From a checkpoint of a small transformer trained on Wikipedia: width 160, RMSNorm before each block.
Each number is 128 + 24 x the weight over its row's rms, rounded and kept within 0 to 255. Layers, rows and columns count from 0. Numbers have three digits each. The size before them is the row's rms in percent of the matrix's.

# layer 10 attention key, 160x160, rms 0.0644, rows 0-80, columns 80-159
102:120113144088121112096126162123120149104115115120122148119116126161143106175114079110116117139122105161132095082128187103152159097147155133134152168110150149143130134102147143111151171164118123111121139129099144121139132144133134116105114155
115:109149115122130148148112095198136095151140135099177105114141112074118145119126144137158112108113138132114144148137110116121082156125111140142152120129113106117119111165079113139121075124161121133140160093141137132113144130105138159133123107
086:109107168121186150122096146129175133095114134086157115092191137133112135141159140137138150143067122060139144103146134154141119137130158153131146115119186103154171132142135128120129119111154112106090132108133116131087163106130103136129121134
097:116124144128145122111090155147108133112128113148109132066065141130152123131091088087149151150148142112117151113127171182118126097104187150137171149107134104137134093144149179133148114129100100112106124160135101108079122126151137139126146099
106:144144091157103144164125090072137140157185121172155140158161151111111159096136153122110133143119124130127156137108111102096120129106118145089100141168118167111113127155122084108112146157132146139094134122099146106137140146147178118120101114
102:103166134087150128121116135145163119130139122130144116124108155113071150126146117110137158147135127061127112115180071163110123117127123125141086131142096150109122101211097117127134108125107080125166118166137138132148126123088133135145134124
104:091125164134129129085109208110102136129114090070189139150080131095112102114121141153079146123151111136149172146130107168161133116138127113085165144160144167142158126128132100117059161155142078168111128140170115137155133163147118141129101117
086:172107164104115105105100135096088082148090120142097137147097120148145077100126155152100107161133112115121140087112131115132099108076141132073128128148155153121177108119127125117098168147163132093111135138171120142162103175161103133130145127
103:137114172141120093138152160118114104139123150110118072136163157110103113113118127127156152111155064121111174135151147150139101092127096133087133105186123177117127139162125074150112141146138112136087075135128112127180115137126126130142142135
111:112158117147144129129155154150142153074125036095164153132134138156082134175104128120104166083135108096149146109134122129128171135099132068154156126137129124128126154129106127141120137141141099149141114138145105113110141096163121125137126141
097:097125098156121157097113099194083133165129144129131123128120125136131167142147146130142110158127134144161133153108126117143118134133135144128136120088128086138128118141114110109118103108084146160120117125132161139141170119084161118142109090
080:132101175131132127128127166113153187139119195132114100122096140123155156090127143113123149124115108165099149132108123143114129145135120192099117124118148102170164087141164113136146134109105154117098086119091105080134158122114158144152116094
099:169092123147121115180159156134099126103126150094111116109174129119170096118135119141111137124130130156110096134128151142121104134174144171127147103113160127132114139162125072175166115096129114144107091121145094129109108135165114146134072075
097:120117125102087122176142118110071096147115131156120080110085135126106095080117137170136113116142127111102121135106159142143101149079129115156141114138090151135114115082143126133094143148132143119124087130095152125119141139144134155107151143
094:147135148112120104153134111145093122128124157102093110110120151115114142140123142128135134133112126131145151117191134143125108144091137160141118108130137161092176136131159142124139131091187094111122113111072114096144137147149083163156153104
094:135113092180129157150166135107159101140133095115109169119120117172150103172147112108155125075120102135115121092132065149107112157117157086165142177144139133159134133163111130140123117146133132153151155164142130116097112136134150121107137116
099:097132149136116114152112087180123110161140103092148132133140165094103179136149137113112113083121125102138167133134123103143113132125116100138117113128134156142150117165155108146104124093135101148153163104096139135128140167123191142173122140
080:096139131144149121124163135125126119065090135175170120113130119120137098134104155173142160128131129129060079136141107137108122133097090139137109117097118122133136155132074156127133117141134144093105104164097122119116138103087076143120096142
104:143100125121127130097142130080111147129133156129113132128145123122161083118130117121144107112103119159096108107097117122179143124139133139113125136142143138128128158058134168114136196150128162140133125161133112143144099125124106103111128133
098:120159156132142158114106116077155139126093102130114120117124115139136161138139152127121133201126093129109123071125125103158149098125150091124075145174107109143120115131111120084127151178109121120135112114130110120114123111159134105121147143
097:061122133167124140103160148129107108120106083098163141152131142147095152142132141133138134096160111140160109121163113133117120126078097117140114148131144163146121126139137116149079143126154115174153128108128152133149148141091154156137128122
089:134086097103121127104135165093100126112131111142151143131156135113148101090118107140118125156136093177103083122087113135162139147123122155110141134126154122136144138158129109157128185101082114126122100136118110114126132136137106144114130079
104:108154110133132156101157131147116186080131139074174164106108115126133142180109148117132147087147147150152139099112143102147161128128140154175127096094112090117133099119127182130103152103140093168115135136077132134108092120112117171120129093
100:143114129156116160163116175100101123144113152143087119117130140121194151100126106155140107117109119172129097133068138124168126158126139162155118133091147092147130116101086127123161132114083137137111097160140121108090113134153129151105120094
093:124095149157124105070123109099114122122116120104168157127122128131130102117141152129093120138147139124156111077148140102151138107133140155119137137151151124128153148107191124116087190125136151127113157084126138154145119176152142098112112118
081:106168118117120102097109101150132100130142122125119172121165128090094118147176139138146083134150125121139127119124109154132100088118166079135155132140137157084140107146088112072098154162151118138155154090132114129125124137101099105145144127
104:108147121115149153097101102137147168105130163122167129146144118095154166134097135139159134125153163152142161149116171130118179133137147186122124139092158096122158107101150195130161107096120123107137128122108133123118146093106147149149161121
118:075165178181139125105099156135134136119164111119153127120136094104042138148147131102156126120151110109155124144137098145144140114125091106112115125156120153106116103157130103155086127100156138123133131078112135155129161133091143133170137144
093:142122105136073159112113153115132105139108109153133119101115096130083113089125156145134102102137120133134105129096153116109105132091127152110089167112137149144146084148185120156111111148108162141124115150154159093151137128138172140140114105
107:120112105171179121146152099090116076143123092130135144151158159137149108101152156099118126136143139071125157100116125143120114137104103116124141118152094107159123170098112160125104110144130109148139155131163168166097112142172153152136134180
101:140133123078128135143116119124174122098132117131132141113147136154119094174145160145121139137126137137118104113175091137106130150140169086163100108123129126124115140164186137147174121107151109139125134155097076128091113146153088147128124110
098:129138145153119148119155123134148124139122113146077171109091146133109109131144130133106131122158119134149123095132110108089117104122146172129149147101114110133138114143150089142157148107115143167148150140107066125125160100132149144165112094
024:110142140167132116117123145140151109182105095095142147166128131134126118158145134149105141119154092131197131094129165161105184151102096169111142077135089098121164151115089157112120133157162092125112157141128109123127105125106147116147134096
026:126172138130110134117138083068151107132156117146129151168110138133136140120122104144146121134100082152124131100114122166127132139137157155151133147162121142138121134106148142103105124129160124081150097082140152130088111121118109107102120152
027:084121129170122137142122116133182144115148084131089146178131159121147115157161156127137108098111129142183138162093133173113180094153117129120133122132126119142119089130122190120103118131087131120113144125116068119130166147138114088140124141
033:108120104132150122150105100094146088166162136129139169119140151151154151151108143116122126102114110142179123140112170134132114088106131153120155122158138132124119061114128078100133100125099136123110139170160099171108140151141136105101130138
038:139140153112091099131117134090113131138126123118106089134131116099105119093188117106107110119134116094079166141110087112123140119126135113097136110113120118134147169162089173122108154103167119111152152082145172084118106109119099159149101090
034:104108117076102148105148135100093107135109118136098125116100118126160145170081127146124155154129165104098129167175181116136146100101123125180110166141114156135126084124146127136168129134091103143136082141108142150131089111151097117125121177
039:108139125191165129127125085129154114118123094124153145139138145157147136098163122092099090122135146164139135081109120127127097139140122156113134070112111153134101119095125102142107143137173165114135157093159105169152146166118144129125138099
056:102132101175161131126121117140147082145141082134142180115131171157147141124174114090096117129124148160123134091135126123100084132109120104126131130107104125086082106127110114145108143151118131146121164117143105182154127132109089113120125117
065:110151119152096134113126074150172146128166057137172187143164150135156138162171094095115104128130169128143115137126125110100158111134141105113147112080112137099070123127115125111128124145130119170164155138149101180160136105125077120132135140
082:091132090124152115144118155150112050136140107131112160117125153144111100135136089134112150147120141139091116094148175127124103116057111094122134193121115143104084079153098159136147103161096090133107118137115098155140114117111076103103109144
145:141120156086121108147131144121099156119115185104105088142116084107087113125072131158154130123133103087127117147111155130157148126129129156124119122152142156161164130133155133113149107110146128106126103140120138087108122146141163141134134130
171:092098095108136087156114129139095082116129114121132140161181125117140120130110078130118105122137128090092094105131193128155134108139122139137145172092103192140089094148128124127175119160141112134140096133127139149156104153104099146107124125
164:097150109134093130136091114094165090116137103127135154140126125105104109155143128125128124130137125141143152116103179107118112147102147096080130132067088097125115111146111177114144104169100101159114091117113136140145143142165118183136146123
178:149120109147038136158079145110164127116151103135120099098110131136127141164122142143135129115121118117135123107092169123151173138164166112122101096111118120136133103129146121097169116110143152074102161137117087098143138133136162116139137135
180:130163119171147152139112131139154129126105142154110109137134182128175158155132147100131092106130149122107126124108093121168126128103120074127134146126155136140120140140084147115185141138116125120110069111109156139151152160113111125091121124
176:144131131049107149096120158126133107119095140122155158115123133106126145114117234130105130128110107089141139085118117146130122138174154150091113135111141119160143122144122127131149076149135144129114098128118114119138103106107137137159107130
026:155119107076149147145098173104093104096153142143105111140121144106106193173133100148106082094095119148101082126138109120139125132156097129106119144119116089112108134141072172094147109117132085084113116130112130140141146103117096133104115153
028:135117169176102121125138130148146103148124136135169126117150121093094092123091090130153157131129110118174123163131151124090106101129130132114161068154123166135113099108106160121102122130154140201095126160147106113160142191118125158116109164
028:113148157127131073164119120177136161113172112119173120118173094133111097100148131104144157138167133133128102113136086163152142125112121134113168102095118154127164113139099144124096123152137113142120168165189084115124140128113130173145152131
033:148161146154156100136106134161105135119145101097160145118170129169078114120156128121162119127124089118137099159101075177129112139171108093091156090133116106125103154168120138154107130151107115126124135165174097106125148131110116148164160116
044:113126090070131135126141135081100043132084164139128118097084132116141108116150132141091121146112164122106150125146155111131159145074141130160101169143119140113142136071112132125141139117114120105125127115104151154102131110136144099128123149
048:111113101157155151094121089167160145123154053135181187157139117151161132164091111106153132136147152154168114112108150165133114117135105126146152114116121134112087108138158101116148113156138139152136122162148073156145146141123140125122132157
058:141117146093144115136128168095077110116106188128104075130116120109108134077146157157135149134106092114102136112137126141165106140136144156123125145138132119165186146128126143139140137105131120075104124098115190075116112153142176144124123118
069:149114152100128120137136157102079126121086192117088063133107094105100114084114152154130136123120104118109129145132131130163117141135135168125113124147133136180188143114129132145145128104145136079102107109104173088110123160133187143131126114
078:121133100173135150098122112132163101139131083139145154109132167149173135131184137097099127129121145181132145113131100115100113131136123101131137107090112103100109124106084110139094156139113142139134155107144122169140139119127111126128134129
103:151130168097108104124137139106104184120095175118101072139119097110107112117101146148150127123135100095123130149110132116146130120157140150124120092147137139166183150110140119110142126096147135100133103119114159093111124156158175160139146121
104:123146120154118135107131108156163154131172073148152175127155161135142154148165106096131125123129142133131124119142093123077136113143135081120142133101128117081085119159135134122094123141105125174158153141148095169159135075114061108126133135
180:071138110048121124106121149122127103146148103128098121148111150140140095157120126114128139125141135133131088101121160180150135137118103137160164129122122140135154104117114159164128113150120124113136185143125166108139126150165156180138129130
169:136153108123143118097156113088147118144122129127122139135163146127138085114153083137102136117148137094121154117124147111120123096104124093075129148086094174105108132122140109134145148111125129158104095120160069156122146096112144116149127135
177:111175107121141130104146154167117128105094140101105193116145106106177105134108160146117090128130148127130123124092107166161195120135121191112145163149112134113147108142121093125144137116152116114165169164104095138141098107162111127120121116
177:076162136130143109125089142077143103126142137132106139126149081084106174134102151141167132157103113156124148173151152099162124119089134125128130079129127125148116117168128118122122140115149151145141107126124135155081111134105154178121106120
170:086124140164116132111117139149153122129131129133105143118119067130131124133121119091136162157127144120127158115137082106119137147110104114147117198123144086164131114100090120106209111117132123156124151107156077096134116116144151108121130141
112:084161143150122142148104116168158135132159099098159164140137140114126170118145170077127110149092161124160151130147104123133167145131103082113142157132103165113107113121112145122112159142173146138112152115178161166129136083121109173131152112
091:134114126097137129091126127100099130139092184132125091121102082152151083113049108168107136094163125179103130138122159145151115126147154146155106133104131124143167129112161139142138103081119147106124073158125132089129128148136125105119107121
086:116151127154133123169116124127164107142151092110114152137156150116122156116134131094154094127122139142159188130147064143142147120119155105112138158126118145106103103111113161117106154146161112128139167116159144198135119111110121140119133140
089:098139134118137129181118134153132133129144094082148155144135130106124161142149207075128105131113150106139151130167086142133137144130094080117154173136115172107089115111136131120116144157171121155126177122144119179107129136107100152125149124
091:167088115072135126113160131096100144107114148138119096126109125136153104127114101155119148153150115140090108138105182150109113110122115172141108102115149134164144123110133108122139129133084119104141116108088086087132131169140146111140093136
092:105125112151081136120126149132175144153158146152129150113130113149137129131112122100114108162115182148144127143149105164141155137160142106091118163103104119151097139138162112117165115116141159112100106166155166151102134112099124185117140095
109:167106121090129112134146148097111114116111166164115092130109129134155104162127088170098140148133109128095110152118159122102103097144154151156122099134151106150134146125142096151149124126094108129144113106093071095153121159157127126116112125
088:132075102155121096122120155125138122166160128084168132152126073128127113083137152123143098142173150127126161126131088098139149146140146131132112151115102121135144105156178108126112115104163139157138153061159128151170149139160090137115143139
117:112181153115172126146119120147099123133137077104150151150124141126091147108161126099117137154118154107128133115111105100099137139136132090110144117159105110119092127110139141112147112129163136172127158120151120167137141103078118126156128111
086:120146094135146094126157142149161148126125176126118119110140177116105117125108183113132130176136114122070148139090110125114139105109172154106093173139103101124124131071156197124138136152181113138113138137161130134096148112112158152127115147
097:136118140179088138145146150174157127123133093090153153128139143127095123117143129092145128162148108051170164133142117109165111141097142093120100152120106130106091141146115118136129126152178092160097142126138144124116127090128099122139145114
039:115125106114121107118098114124148193180135158140146098116133128102145134134101124151140127118101144091108085108132090137143096105124166125122119116090153105154136132138125079148149087136108101130109155165058087054115117104136089139128128099
202:141067136112112110108161159123105145125126165171119091110112127131151114115102100182109158115137111145103096138105164141105101119132141158126132091126144124175148129123120112137149112137098103121125099131087108073123140151140131106130101121
056:125147159127123120124088076105162087116144140132087143199173151143113190115140114108131120123100132124119145151135169096105149117140122135155124108143107100100079119121137192124102164168098131135116145094157143159166135111136133154114118133
097:107150145157108148175092106156113152159152105125152162158150140144106141092137137096130086159098166121164149117146102101150138129123099112088133161130126115120083150111141144122122117141143138139104146161168163158110123095132146137127145127
156:158097123095132109113148140117121136131126165168116098104128138156149085141102088178113138134138116126095084124115185140114091116115152168141113094139166112155152141125155108128159106125106113122132087129091096069145129160136131109120098117
121:109164139162135148151115112154147109128144084099154172144167145109113167116183148081120102154100120100148144135135106110131129159131098109105143140119120106110085129106118140119082146130149129136113169122171140162129142095098133167113155133